From a checkpoint of a small transformer trained on Wikipedia: vocabulary 1024, LayerNorm before each block.
Each number is 200 + 20 x the weight over its row's rms, rounded and kept within 0 to 999. Layers, rows and columns count from 0. The size before them is the row's rms in percent of the matrix's.

# down: layer 12 MLP down (transposed), 512x160, rms 0.211, rows 292-313, columns 0-159
# up: layer 12 MLP up, 512x160, rms 0.137, rows 293-313, columns 0-159
down292,096,146,183,220,233,170,218,208,205,205,221,211,200,170,193,190,198,198,219,190,188,205,186,188,215,240,192,212,210,196,180,190,221,211,195,234,192,193,216,192,195,181,223,220,223,190,205,214,200,192,207,208,210,199,200,236,222,204,182,196,207,237,195,189,211,172,192,165,242,216,207,182,215,218,188,180,192,201,178,158,214,203,203,216,237,232,230,197,172,219,180,233,193,235,196,181,184,186,201,210,199,187,205,180,222,219,201,208,192,188,188,212,234,198,214,166,210,192,203,242,174,144,145,146,205,182,240,167,212,210,199,199,165,209,188,193,194,189,200,174,174,213,175,219,237,193,212,205,233,184,198,185,215,198,184,193,199,190,188,193,204
up293,101,197,192,166,215,222,190,176,193,201,174,210,176,199,235,193,192,177,198,211,202,218,204,196,198,211,210,229,154,223,185,199,215,186,190,221,219,201,207,218,168,204,223,217,228,199,205,217,195,180,214,191,194,196,148,207,184,204,246,205,181,220,207,194,187,194,176,217,193,193,209,244,208,197,216,176,192,228,176,193,182,195,202,234,204,207,180,196,188,209,220,178,203,229,219,198,143,198,168,197,192,233,199,194,168,197,197,245,234,233,208,194,202,218,259,224,189,187,175,197,226,193,207,190,194,196,194,190,206,190,181,231,184,227,220,191,256,203,170,211,214,188,240,202,189,178,172,200,196,196,203,209,179,234,205,190,189,156,195,179,183
down293,099,188,196,215,189,202,213,184,194,144,189,208,216,211,192,210,195,200,187,194,211,215,227,202,185,160,237,167,216,180,199,188,185,189,211,207,237,169,189,201,177,192,205,192,220,189,204,195,247,198,210,174,227,243,185,230,177,212,180,173,216,208,218,201,195,171,217,213,146,221,225,238,176,180,227,186,178,195,188,188,200,208,230,226,184,184,203,211,211,229,204,214,227,208,192,194,236,204,178,191,221,197,181,198,187,201,201,188,204,217,191,186,200,215,205,157,182,222,167,155,209,195,197,203,210,195,173,217,227,156,187,189,212,166,155,195,214,188,229,210,170,210,204,250,213,207,217,180,207,211,203,200,216,204,187,165,201,217,219,205,224
up294,088,217,237,198,172,206,197,211,219,217,214,196,195,233,180,193,180,228,174,185,173,231,175,207,194,193,242,182,218,207,194,222,207,185,219,205,201,201,157,223,214,222,162,234,219,202,199,176,170,203,227,205,205,207,174,199,201,163,181,208,179,227,211,208,170,172,187,169,186,180,222,190,205,206,193,218,181,189,155,183,162,224,203,217,195,227,194,187,196,171,219,186,206,172,192,194,214,191,212,216,209,207,206,217,208,212,203,163,196,193,199,166,192,211,224,204,224,197,205,189,216,185,215,181,231,201,213,163,181,177,204,168,240,179,204,216,181,233,183,204,240,180,154,236,213,196,163,188,194,191,195,230,218,182,210,210,215,170,205,210,176
down294,099,183,216,152,197,196,217,234,194,216,185,217,179,226,179,188,189,198,219,199,208,165,207,223,224,211,232,204,172,188,177,221,191,206,175,188,212,210,213,203,212,195,183,199,220,197,202,232,215,191,192,215,222,180,232,223,201,234,189,184,186,175,213,248,212,168,172,206,176,184,236,174,220,166,211,208,219,216,193,222,256,217,242,196,209,189,225,235,183,204,148,200,201,183,169,177,187,202,202,176,159,175,188,207,204,191,189,213,194,201,217,229,212,218,166,224,191,210,222,216,205,207,205,223,183,204,174,190,219,200,195,185,173,204,227,209,197,175,219,185,195,201,221,204,191,165,195,197,177,226,201,182,161,227,176,200,182,204,191,172,186
up295,095,187,205,186,233,217,224,246,222,201,182,211,192,232,182,204,195,169,213,196,220,220,208,206,166,224,202,215,184,178,196,192,189,191,212,234,185,188,208,197,214,200,235,190,208,181,184,191,196,221,227,183,239,187,202,230,168,224,190,197,159,196,199,198,219,181,216,197,203,216,223,203,227,176,224,188,217,213,223,189,171,204,221,234,235,187,190,233,198,185,208,197,173,187,207,224,202,175,199,180,194,215,142,223,232,220,182,178,190,170,221,166,196,222,199,204,216,184,143,214,205,199,161,192,203,183,218,167,182,203,183,196,205,162,252,194,211,205,182,176,188,189,191,179,173,211,205,179,167,221,216,196,201,233,210,193,202,206,213,207,195
down295,095,198,237,215,199,188,196,207,200,215,230,223,207,196,222,167,227,208,191,225,206,206,232,203,194,203,247,178,189,205,197,197,194,180,206,239,213,173,182,207,200,228,182,143,163,194,190,167,169,185,203,205,223,208,226,178,178,176,208,210,174,214,193,236,227,175,211,199,189,181,189,176,179,199,226,200,190,180,220,203,201,220,192,202,197,191,206,173,204,174,195,173,195,236,188,195,158,219,213,207,198,209,165,212,209,176,196,198,202,193,247,222,244,210,214,184,178,203,217,195,159,199,156,215,173,183,183,246,180,222,202,206,223,169,183,183,201,212,195,202,217,209,207,214,153,194,223,186,203,215,180,191,229,219,227,202,186,213,214,211,206
up296,091,204,182,197,181,217,219,192,208,198,186,170,183,183,208,204,224,209,215,192,171,226,193,224,200,205,188,233,177,205,210,230,230,195,230,199,211,178,193,220,204,205,190,232,234,228,211,198,216,204,165,215,195,204,165,203,165,181,182,199,184,214,177,208,213,231,209,193,181,196,193,232,196,198,201,175,175,200,178,212,214,205,211,234,194,205,195,217,199,167,164,204,226,238,213,195,202,198,224,206,169,236,176,165,188,156,174,200,194,209,229,212,207,214,242,191,192,227,203,182,217,220,172,217,221,194,194,213,205,153,206,196,158,230,238,194,200,208,176,253,211,183,219,204,196,193,208,201,211,220,226,226,197,220,196,204,180,160,190,163,170
down296,093,217,220,217,197,211,167,196,182,205,208,230,219,235,216,221,192,228,195,238,206,156,218,204,174,207,201,185,181,181,210,201,208,188,173,220,225,226,232,183,210,205,230,188,228,162,211,223,198,198,212,194,200,198,207,189,179,222,193,158,199,211,228,194,187,208,214,216,173,202,211,182,200,204,184,222,223,191,200,186,171,175,198,213,189,208,155,192,230,237,146,160,200,179,187,198,188,208,176,192,219,186,161,217,212,233,204,215,239,181,191,176,177,187,182,193,188,202,152,191,185,198,208,187,198,186,194,184,217,225,177,206,231,220,150,227,209,199,207,199,194,194,184,200,226,189,201,203,199,212,200,201,184,253,171,198,224,217,221,217,215
up297,097,211,179,195,191,174,168,212,212,208,173,217,182,162,196,209,201,234,211,209,205,178,189,194,160,206,195,171,215,195,174,197,205,230,215,189,187,186,185,209,202,205,218,187,196,219,177,217,198,193,217,191,164,176,183,183,166,195,195,203,207,226,215,230,187,187,196,246,225,175,214,194,186,225,219,211,204,198,222,170,216,174,193,211,219,209,188,199,191,200,241,210,204,201,199,161,200,228,198,205,192,187,209,237,190,208,232,225,156,241,202,235,236,210,201,209,202,221,189,236,195,167,163,210,175,205,209,175,181,202,209,208,196,169,178,173,197,206,213,221,225,220,192,207,198,143,225,176,168,213,191,180,209,184,238,184,239,208,190,186,175
down297,101,208,179,193,188,184,217,201,200,209,187,193,169,163,185,183,205,219,182,210,211,220,233,199,200,219,156,226,200,176,191,192,196,237,213,217,180,226,228,219,198,188,186,200,188,216,210,206,186,186,181,173,203,229,218,186,141,217,219,200,207,220,208,187,193,188,214,168,211,193,196,214,234,199,218,248,196,202,203,192,205,174,205,213,187,163,192,193,239,171,151,202,223,189,170,226,203,159,212,181,180,203,187,203,210,187,225,204,193,171,214,210,206,167,190,197,207,179,193,214,204,198,215,220,217,210,150,215,188,193,228,218,182,230,220,230,219,204,185,211,208,204,207,182,187,199,191,233,238,195,209,227,257,158,181,193,179,203,212,173,199
up298,091,175,189,218,231,204,207,190,170,219,172,190,171,189,221,194,176,161,188,177,229,243,212,177,225,184,201,207,226,188,185,206,206,215,218,214,213,207,198,191,149,182,187,210,181,176,220,192,226,238,166,229,165,225,197,214,201,207,202,219,183,193,215,158,174,207,225,193,175,220,216,197,193,175,214,204,206,221,170,219,200,218,187,199,192,200,204,203,187,220,192,196,210,220,202,201,192,158,203,194,178,208,219,203,187,171,246,198,200,218,177,201,193,174,226,203,206,197,226,191,199,243,185,178,189,160,248,242,216,209,158,209,180,224,217,202,207,198,194,187,190,227,159,192,195,197,205,202,202,202,170,201,228,171,229,205,203,199,175,214,180
down298,098,208,185,208,198,191,220,201,182,208,225,217,192,214,199,199,200,208,224,215,199,131,200,169,175,213,191,202,173,203,210,181,152,184,192,190,214,220,170,200,193,195,183,182,217,198,184,211,169,206,216,221,200,167,194,179,165,166,184,210,212,203,186,265,227,207,184,197,239,189,225,185,229,200,227,169,237,215,223,192,219,208,235,225,201,170,183,202,208,205,231,185,214,182,236,253,179,213,204,217,224,171,175,197,206,193,196,204,204,190,208,185,198,216,188,224,178,203,213,178,226,175,212,214,214,194,163,220,225,188,207,197,207,171,186,182,214,182,203,223,194,190,188,232,218,217,218,188,202,215,188,167,194,202,174,211,173,217,229,193,195
up299,100,183,234,192,226,225,217,185,189,217,230,183,219,225,217,188,167,219,201,226,220,233,202,188,192,187,198,160,212,215,192,211,191,213,194,229,196,202,240,191,204,223,217,178,213,224,197,200,179,217,218,200,183,208,200,227,199,231,206,214,205,213,184,222,192,189,242,199,182,185,227,181,203,224,185,224,197,205,220,191,203,171,183,179,206,166,174,208,201,215,203,192,219,243,197,199,209,186,204,218,163,177,180,194,203,163,136,211,204,212,217,224,202,190,207,167,188,206,226,209,157,176,181,187,198,209,196,214,196,158,182,201,174,161,212,182,227,197,192,236,195,189,156,192,205,180,206,207,191,218,205,173,190,216,229,210,166,192,202,242,170
down299,096,184,176,196,187,157,205,212,210,196,224,231,230,223,171,145,197,204,162,177,172,208,216,227,203,187,234,173,179,189,214,184,233,207,210,187,193,219,217,244,183,157,211,156,225,190,204,192,191,184,214,168,171,200,195,203,227,203,219,204,204,227,215,240,213,214,201,207,214,176,201,190,184,175,209,171,223,185,191,160,202,179,189,210,213,194,191,207,196,186,173,175,191,209,226,209,189,198,189,223,203,194,164,203,235,228,220,201,196,210,201,202,198,209,212,227,207,213,183,171,232,193,203,187,209,184,177,194,177,188,208,186,212,216,212,227,234,178,239,165,215,194,180,210,205,222,198,225,193,233,213,202,185,174,220,201,191,216,171,240,200
up300,094,226,220,200,178,193,197,246,222,218,167,184,220,193,184,183,193,205,184,207,197,212,196,219,190,218,190,225,199,217,188,185,156,212,180,181,181,137,181,207,198,198,233,214,202,199,213,212,239,174,218,196,188,264,211,199,190,196,180,189,197,206,217,224,200,178,191,213,209,168,207,182,207,208,242,235,235,210,205,176,181,209,211,171,180,172,223,221,236,208,213,181,196,200,197,187,199,201,202,192,205,229,186,197,187,220,209,194,168,223,168,220,178,168,213,207,173,205,199,149,241,191,172,168,204,192,215,186,213,187,226,198,185,187,191,178,203,199,208,207,213,208,219,194,194,203,173,177,237,226,234,197,220,233,204,207,172,202,200,204,218
down300,101,211,205,178,190,202,200,224,218,201,232,210,241,215,184,200,238,184,211,183,205,234,229,185,212,174,167,192,221,194,194,193,203,199,179,188,169,184,198,224,202,170,185,245,217,186,194,190,208,243,199,230,231,208,231,207,214,165,161,190,230,206,217,210,170,202,174,203,224,171,190,196,158,219,199,174,194,202,171,213,214,192,195,218,194,194,210,197,165,165,191,176,204,207,219,214,185,218,218,165,211,212,227,194,173,185,169,178,221,158,217,195,194,185,223,209,219,201,200,202,150,217,203,220,209,211,229,174,185,200,209,210,213,230,219,210,226,178,166,197,190,173,223,201,184,184,225,200,192,197,189,224,190,166,212,215,200,157,198,210,202
up301,096,202,189,191,176,222,190,188,225,221,190,193,155,205,198,216,240,184,195,219,163,191,191,219,182,205,219,209,177,207,223,188,190,234,214,228,199,207,178,209,171,223,195,218,187,193,214,218,198,205,193,210,185,156,192,182,178,209,200,220,157,178,238,205,164,193,195,226,241,187,191,220,187,186,200,207,198,209,159,185,222,206,195,203,186,195,217,177,250,161,211,201,209,205,194,191,191,179,202,183,177,208,182,159,218,227,203,207,204,181,161,214,195,186,211,207,205,200,169,218,162,152,193,211,214,197,196,177,205,240,196,199,242,188,180,193,198,195,235,215,233,266,196,191,194,161,214,213,216,201,187,195,214,187,189,191,198,211,200,209,214
down301,101,201,189,175,226,197,233,196,207,206,199,250,195,213,216,168,208,204,241,258,236,171,168,204,234,222,222,181,198,185,169,199,210,192,162,164,186,189,193,210,191,221,207,197,197,174,202,189,200,174,196,221,173,209,210,168,221,235,208,182,211,180,181,188,172,199,194,215,200,215,210,217,201,168,163,250,204,219,189,170,220,227,177,179,193,210,213,188,197,195,227,225,160,194,182,221,187,229,227,208,203,197,164,206,199,209,204,212,220,201,214,229,187,219,216,212,195,194,207,151,179,193,201,203,208,195,174,201,173,194,198,192,198,202,208,194,215,226,162,187,203,189,183,222,205,184,210,164,208,207,206,213,193,247,190,210,182,201,234,182,199
up302,107,187,197,187,177,186,213,199,205,214,223,206,182,165,197,168,191,202,218,192,202,209,179,212,188,230,206,197,195,219,215,191,177,229,181,229,204,199,189,209,230,215,243,232,213,179,236,193,192,204,187,180,231,201,186,190,187,205,186,190,214,165,200,199,175,197,254,195,186,216,206,220,195,238,229,146,205,172,182,194,201,202,211,202,179,201,201,201,161,187,260,213,204,243,175,204,196,176,188,200,189,218,189,220,211,217,208,247,216,203,194,224,200,214,165,185,210,167,216,184,206,186,207,195,198,183,206,180,190,149,206,172,182,198,193,208,181,198,184,220,206,192,188,155,185,196,184,174,184,217,201,210,227,203,198,148,208,216,158,200,185
down302,103,212,188,209,217,185,192,151,171,188,202,227,203,221,186,191,187,199,171,186,203,200,209,182,220,196,185,224,190,189,204,247,194,191,184,212,208,215,237,201,182,210,206,195,175,246,192,197,194,189,177,207,247,195,192,202,213,186,205,205,166,186,219,227,200,185,201,223,207,183,220,176,235,205,229,201,192,205,206,188,174,219,222,213,152,191,185,211,209,194,192,202,191,197,232,210,219,241,206,201,235,198,186,181,173,179,200,185,218,195,222,195,192,212,207,242,205,146,199,211,197,165,200,205,193,207,186,213,202,211,197,156,227,181,175,176,165,190,203,189,245,204,212,191,177,197,218,207,196,215,152,237,253,196,213,217,176,172,225,202,216
up303,105,188,252,159,221,208,195,206,205,211,195,186,166,222,158,211,167,202,190,199,196,219,195,189,206,256,228,203,173,207,234,210,216,182,163,194,216,209,228,170,192,191,205,215,219,213,198,180,184,184,184,189,232,197,192,199,195,203,189,203,195,197,207,212,247,254,226,178,185,198,188,221,169,219,195,184,179,201,209,175,198,187,223,185,211,223,189,239,221,216,188,222,179,236,204,214,187,202,195,209,178,195,232,208,214,182,199,197,206,200,225,209,188,173,176,187,199,194,217,210,194,192,190,234,191,169,230,172,238,211,200,217,221,177,232,161,185,171,184,229,222,196,190,234,204,197,193,195,216,212,220,161,196,195,201,199,155,190,207,192,193
down303,099,170,204,207,202,192,204,195,167,205,179,227,210,162,191,205,236,195,223,161,194,199,186,190,199,208,207,225,199,195,194,248,177,201,197,208,167,173,189,226,177,222,192,185,181,205,217,184,197,180,203,177,250,205,167,182,188,174,191,185,216,251,187,202,182,224,196,202,238,189,185,211,218,184,176,218,192,195,236,217,206,218,209,195,205,200,202,193,167,207,206,226,188,233,208,149,229,182,175,196,213,211,186,206,196,150,190,198,168,190,191,160,182,183,216,253,202,185,203,174,219,213,204,212,205,186,172,219,173,178,226,194,197,212,185,210,222,218,190,213,213,222,186,195,184,213,190,196,210,214,239,218,217,211,221,237,172,197,188,226,201
up304,100,203,208,180,228,204,202,226,177,194,198,189,231,240,191,175,180,202,203,175,224,203,194,193,207,178,217,203,214,242,207,223,200,194,200,217,185,200,230,182,224,214,241,244,176,214,168,208,219,198,201,226,189,221,211,194,177,164,204,169,188,218,212,191,177,185,219,179,200,210,191,198,186,193,240,208,198,235,200,204,202,160,211,202,169,196,226,186,215,210,205,165,211,163,192,252,212,177,198,190,201,187,203,212,205,179,192,211,207,191,185,224,204,201,240,209,209,213,176,197,231,191,208,246,175,186,200,181,192,205,205,177,201,197,212,180,215,242,209,190,239,193,155,169,194,151,215,216,215,225,205,225,191,236,201,179,183,201,198,225,175
down304,102,219,184,210,230,188,201,218,210,206,176,190,216,206,198,201,203,216,208,225,210,176,185,215,182,197,195,222,202,191,187,176,177,219,182,178,199,199,208,193,207,230,191,180,214,210,192,195,171,181,210,178,197,160,205,165,193,228,189,168,239,246,177,244,208,227,178,188,230,172,186,193,183,181,181,150,222,218,178,237,201,236,194,181,191,206,210,183,181,212,208,199,196,195,230,230,193,195,208,206,249,208,189,239,202,186,235,184,203,206,218,205,195,187,199,190,216,211,240,206,200,203,178,193,210,200,194,184,226,186,215,189,218,167,191,182,199,167,181,178,163,246,176,207,187,216,250,195,210,215,175,225,212,182,223,194,202,180,201,214,157
up305,097,217,185,195,231,216,213,199,223,229,210,192,205,207,214,225,179,198,194,145,162,201,201,177,177,214,185,150,186,204,205,207,164,190,209,198,192,168,205,181,187,206,241,206,238,178,165,202,194,171,205,222,191,185,212,219,185,201,216,205,195,188,174,212,184,194,207,197,221,195,219,216,183,190,205,167,216,200,190,250,252,244,143,198,190,204,209,188,207,194,210,199,175,180,207,200,237,198,195,208,206,220,195,222,152,199,223,177,198,193,208,216,224,160,223,206,196,193,176,187,215,184,210,191,183,209,189,183,217,203,186,196,180,188,189,214,214,204,230,215,185,211,204,199,186,233,182,190,192,181,183,161,217,225,174,245,199,188,204,238,190
down305,097,190,202,220,152,196,199,234,197,175,169,209,238,209,166,188,168,193,202,207,190,225,230,192,204,189,217,197,221,178,229,192,197,200,229,183,164,216,179,244,190,197,192,226,205,183,185,228,179,182,190,189,206,198,217,189,195,197,200,220,214,191,200,218,187,186,201,212,240,218,197,244,191,206,188,236,203,192,206,189,230,201,198,209,168,185,178,234,221,233,162,213,209,210,173,214,163,241,216,171,230,195,224,211,185,203,180,176,185,188,216,178,180,232,199,211,217,196,175,185,222,197,228,251,177,197,184,218,204,188,203,189,182,182,220,170,186,217,207,235,203,200,203,231,178,207,178,189,170,200,189,190,205,197,149,197,198,197,215,200,225
up306,098,200,199,199,193,197,197,218,162,222,196,181,198,217,188,147,190,188,220,215,187,186,211,211,173,220,186,203,189,202,186,183,196,201,230,204,257,196,180,187,214,208,206,220,188,201,207,187,185,209,202,248,184,215,204,211,186,212,188,207,175,167,226,216,185,206,203,204,211,158,196,214,169,203,195,187,212,216,212,180,217,205,180,207,196,197,216,178,191,248,223,215,227,201,208,225,190,220,198,218,212,179,213,241,202,264,193,230,208,208,165,193,210,180,219,210,193,205,178,202,212,234,220,212,207,199,194,191,181,193,193,194,189,244,207,197,177,179,153,199,181,214,166,171,188,174,181,230,189,185,211,185,138,169,183,222,214,174,204,171,220
down306,097,187,216,181,181,204,197,184,227,197,171,186,211,198,220,181,214,211,180,188,243,187,188,177,215,202,214,213,208,184,212,196,209,237,214,227,200,188,214,181,189,221,231,174,188,217,193,170,217,212,183,190,179,236,198,211,189,179,160,232,199,216,169,201,229,170,194,183,225,234,212,177,185,174,198,172,218,164,175,206,193,209,173,235,232,182,213,199,169,198,221,175,229,216,187,207,201,181,224,180,193,211,210,243,191,190,176,218,215,193,183,209,202,191,200,161,212,201,226,189,192,230,167,223,210,247,208,239,215,208,235,194,181,200,237,196,204,170,186,144,194,186,192,214,192,213,212,188,200,203,184,207,226,184,223,192,189,215,178,182,221
up307,099,190,199,196,211,233,225,208,193,205,167,196,217,205,221,179,193,225,201,168,211,156,222,195,190,175,197,232,214,217,201,167,204,182,234,196,233,191,228,191,216,181,184,215,164,206,205,178,204,182,218,160,210,237,230,225,252,202,212,191,171,218,221,212,198,185,195,203,218,204,166,198,173,186,194,174,210,201,226,193,235,188,210,217,208,194,208,163,241,220,187,177,202,213,165,169,228,198,207,195,197,187,222,219,194,248,161,183,212,196,168,213,207,213,211,213,182,152,219,180,215,183,201,187,188,180,163,188,201,202,182,195,211,208,211,201,195,181,185,195,185,201,218,176,217,172,223,228,202,219,186,175,223,174,219,205,208,178,203,203,221
down307,098,202,197,216,182,205,175,210,206,168,216,190,198,183,172,216,211,185,243,232,193,209,174,196,177,183,190,203,206,198,236,198,197,217,220,207,219,182,201,180,167,148,193,178,191,206,226,245,184,221,190,196,167,173,171,224,209,201,206,161,199,226,187,201,214,199,203,201,194,239,203,215,210,179,207,218,181,185,212,209,198,163,190,206,252,175,238,230,172,198,216,193,193,222,187,211,186,166,199,225,190,198,155,213,182,195,241,199,175,193,190,201,201,201,223,226,232,185,219,190,220,203,209,194,159,180,192,215,211,184,218,187,201,189,203,222,194,215,213,218,202,170,204,193,233,185,204,167,216,204,235,211,186,187,228,157,240,194,221,198,205
up308,081,223,202,199,194,226,196,205,179,229,223,202,204,230,183,216,212,190,218,223,217,214,210,192,180,217,220,213,178,188,214,187,209,198,204,199,212,164,190,218,181,202,224,209,209,210,193,248,210,170,199,170,178,196,174,184,198,197,184,209,243,210,143,188,190,194,198,215,186,167,211,237,200,171,197,195,208,192,208,240,172,177,216,195,214,201,207,203,160,219,186,192,210,185,189,166,179,189,223,184,224,214,191,194,200,229,170,211,201,170,163,190,168,205,242,191,189,204,183,214,218,231,217,216,206,199,246,199,181,241,223,209,165,192,189,201,210,163,177,173,166,256,223,203,217,180,211,186,195,182,191,183,231,192,213,201,225,216,202,205,197
down308,101,146,178,200,197,217,211,185,196,217,200,232,203,190,246,176,195,210,186,174,218,180,204,215,198,196,195,208,183,191,208,204,207,191,184,187,222,226,204,219,223,213,170,152,193,211,190,166,177,213,176,193,198,220,208,218,215,209,224,195,200,189,228,201,230,204,186,190,220,178,177,185,207,221,189,228,188,237,164,178,223,227,229,161,213,213,184,185,245,227,225,198,200,191,199,182,207,207,161,209,206,179,183,204,202,239,208,177,178,195,218,223,213,171,212,225,204,209,221,181,176,182,175,206,171,152,164,191,219,195,171,223,198,220,225,210,207,229,187,209,201,183,227,187,194,207,198,203,187,210,210,216,155,223,184,238,190,181,214,181,180
up309,095,176,236,202,193,204,206,200,198,191,179,188,219,224,180,179,191,184,183,150,174,221,183,187,214,238,199,172,199,183,190,186,204,221,209,172,189,197,229,198,217,218,259,200,204,207,201,226,155,194,197,186,173,209,176,191,196,201,206,192,182,229,225,181,210,185,205,222,229,194,176,204,257,219,147,173,217,198,217,190,203,195,194,198,206,202,191,176,203,178,192,209,208,186,204,196,234,218,207,189,221,184,194,193,196,179,201,177,177,173,194,211,243,184,204,198,227,157,219,228,216,218,167,208,203,219,186,203,235,172,223,177,217,183,213,198,212,184,216,220,215,235,263,213,206,199,226,200,192,183,190,193,211,201,217,187,234,196,189,180,206
down309,099,229,234,225,192,224,224,212,198,200,199,184,193,167,176,215,198,177,197,203,211,177,182,199,190,223,178,198,210,220,175,212,172,224,194,192,190,204,195,212,216,238,182,220,212,178,204,211,211,227,217,181,189,246,197,225,182,205,174,167,198,180,184,150,238,180,212,204,159,251,219,170,178,203,176,229,206,185,224,196,188,204,202,230,220,226,211,231,180,223,204,227,195,169,178,207,182,206,199,199,202,186,215,185,187,207,198,181,195,183,219,212,191,241,181,205,170,183,221,180,219,196,214,181,189,172,164,204,217,216,184,212,177,181,204,185,207,210,183,212,250,198,201,213,201,194,215,133,207,176,218,214,197,220,221,194,189,174,198,202,196
up310,101,164,178,204,207,203,196,193,194,198,185,187,173,211,235,179,186,225,236,215,193,159,212,218,224,199,225,233,195,202,185,213,210,180,197,246,213,183,182,230,215,201,210,201,209,218,175,201,218,225,170,196,205,206,222,217,223,204,214,201,176,208,216,188,191,190,195,169,207,166,200,219,209,171,219,192,222,194,214,174,193,192,196,185,225,191,204,162,179,172,189,181,193,190,202,198,222,176,169,192,154,183,185,206,166,199,185,215,192,201,225,192,160,219,221,213,253,219,168,208,217,236,179,197,220,201,216,203,198,208,182,208,248,217,188,230,209,161,208,215,227,216,212,193,215,209,170,197,211,203,217,195,238,212,215,191,208,164,165,161,227
down310,100,179,192,221,174,194,193,172,193,209,202,216,184,192,210,204,168,163,186,189,173,223,189,176,184,151,209,164,220,209,197,182,170,215,212,208,222,222,240,189,203,185,216,210,155,219,188,198,170,177,214,249,219,228,198,211,175,175,218,210,215,200,174,200,203,195,206,200,169,223,211,188,202,194,209,188,206,237,201,208,206,213,238,194,222,193,209,153,180,165,204,164,223,216,204,209,232,217,174,173,198,202,186,217,197,177,202,178,184,185,201,214,219,224,238,228,186,223,199,215,217,216,217,197,232,210,206,218,189,193,228,171,175,229,250,192,220,212,220,182,199,207,239,203,207,199,167,190,195,206,199,196,202,191,179,182,191,159,201,189,211
up311,096,199,209,184,220,199,214,179,169,250,193,225,233,205,217,215,206,215,233,250,173,184,206,196,198,205,181,198,215,182,191,218,180,198,201,188,198,191,233,171,184,207,190,173,199,222,211,216,191,204,181,198,161,228,210,215,206,228,185,248,229,197,184,196,165,191,167,200,209,225,203,223,203,201,224,193,226,174,195,209,209,190,175,188,200,180,223,161,209,210,189,222,200,195,163,196,173,188,203,177,225,189,180,170,213,220,200,209,189,212,212,249,166,198,209,230,205,190,236,180,232,231,188,181,219,201,209,177,243,197,235,194,220,197,195,196,221,207,227,173,197,187,227,196,167,184,163,206,204,222,202,171,214,199,213,185,200,168,180,192,214
down311,089,227,208,181,188,190,192,229,182,159,183,234,174,167,209,228,180,164,200,166,232,243,236,221,202,167,202,186,191,183,185,242,211,208,227,230,185,216,180,198,201,198,215,197,209,183,207,207,221,189,201,147,210,193,209,188,202,209,206,217,229,199,190,165,179,177,175,177,199,216,227,222,189,197,213,219,180,193,195,181,201,167,187,206,200,204,176,223,201,217,166,201,233,202,224,207,220,174,194,210,170,194,237,216,214,191,205,185,217,219,213,219,219,201,204,243,187,181,202,206,204,230,184,195,211,213,221,160,179,207,205,159,196,181,210,202,209,226,212,228,190,183,208,185,171,152,202,175,179,193,209,203,186,204,166,210,230,200,192,213,212
up312,111,197,195,188,191,201,177,205,242,187,214,204,204,174,185,173,180,212,191,182,189,194,201,186,207,243,252,212,173,181,203,174,208,215,196,206,219,214,239,207,194,206,228,193,189,217,206,179,191,188,205,196,214,173,150,184,234,229,221,168,199,191,187,196,208,168,194,209,239,210,208,205,237,254,192,206,228,190,222,165,218,179,219,214,229,200,202,215,170,194,238,200,191,201,175,142,239,183,212,236,209,205,204,216,197,178,198,190,212,215,192,228,218,201,198,203,166,194,209,197,190,192,185,197,187,185,177,223,205,181,161,210,205,201,187,186,178,219,178,208,215,202,177,233,186,209,196,228,197,194,227,208,228,200,169,223,192,164,208,216,178
down312,104,203,204,222,180,201,216,186,221,205,189,203,211,196,201,194,216,235,241,206,211,182,179,203,189,188,190,226,205,163,207,227,210,201,207,217,200,200,236,195,188,219,236,187,202,205,203,208,185,193,231,221,220,232,177,174,167,209,231,205,195,137,178,202,228,187,179,198,249,219,208,201,171,229,219,190,195,181,249,197,196,199,234,178,195,205,181,202,204,216,222,167,203,174,226,167,190,180,198,191,234,183,198,201,216,193,226,179,213,207,173,192,220,203,203,189,189,187,223,175,212,196,186,192,176,179,205,176,165,178,221,223,225,169,165,189,196,196,213,209,179,210,158,217,229,191,195,201,198,174,187,222,237,206,168,192,227,175,191,215,173
up313,095,192,206,185,197,220,220,152,208,185,214,195,200,206,182,246,205,183,240,237,230,166,178,210,183,192,193,169,193,224,187,189,179,191,162,184,197,213,252,203,223,223,199,168,212,231,212,230,194,202,199,228,170,214,194,235,192,179,248,213,215,171,193,176,225,215,227,191,197,230,174,190,202,216,198,177,221,204,232,225,183,168,195,170,192,196,237,233,253,208,189,194,182,190,197,161,235,203,201,218,205,158,212,199,176,203,197,196,175,214,224,194,196,193,171,199,200,204,201,217,218,214,212,208,185,189,234,196,215,206,206,185,204,208,215,214,169,185,185,207,184,170,213,184,202,181,194,196,196,219,210,195,197,204,196,192,209,198,191,210,243
down313,101,197,195,206,224,196,188,220,198,178,219,206,176,220,163,202,197,208,241,193,211,212,213,199,214,200,220,227,202,217,177,188,196,183,200,212,178,180,187,205,219,201,197,188,233,223,198,227,190,196,211,213,177,171,214,206,218,188,183,210,202,209,188,184,209,194,213,193,192,190,183,234,217,206,226,200,202,205,192,158,208,180,202,195,201,199,189,211,199,165,144,198,224,188,196,243,195,247,179,159,230,159,199,194,190,215,206,189,242,217,221,181,193,212,209,208,198,198,161,156,220,241,210,192,178,180,221,223,190,197,167,203,164,200,197,187,211,245,192,158,210,226,215,190,200,207,149,197,199,176,188,200,221,189,171,196,252,223,221,197,185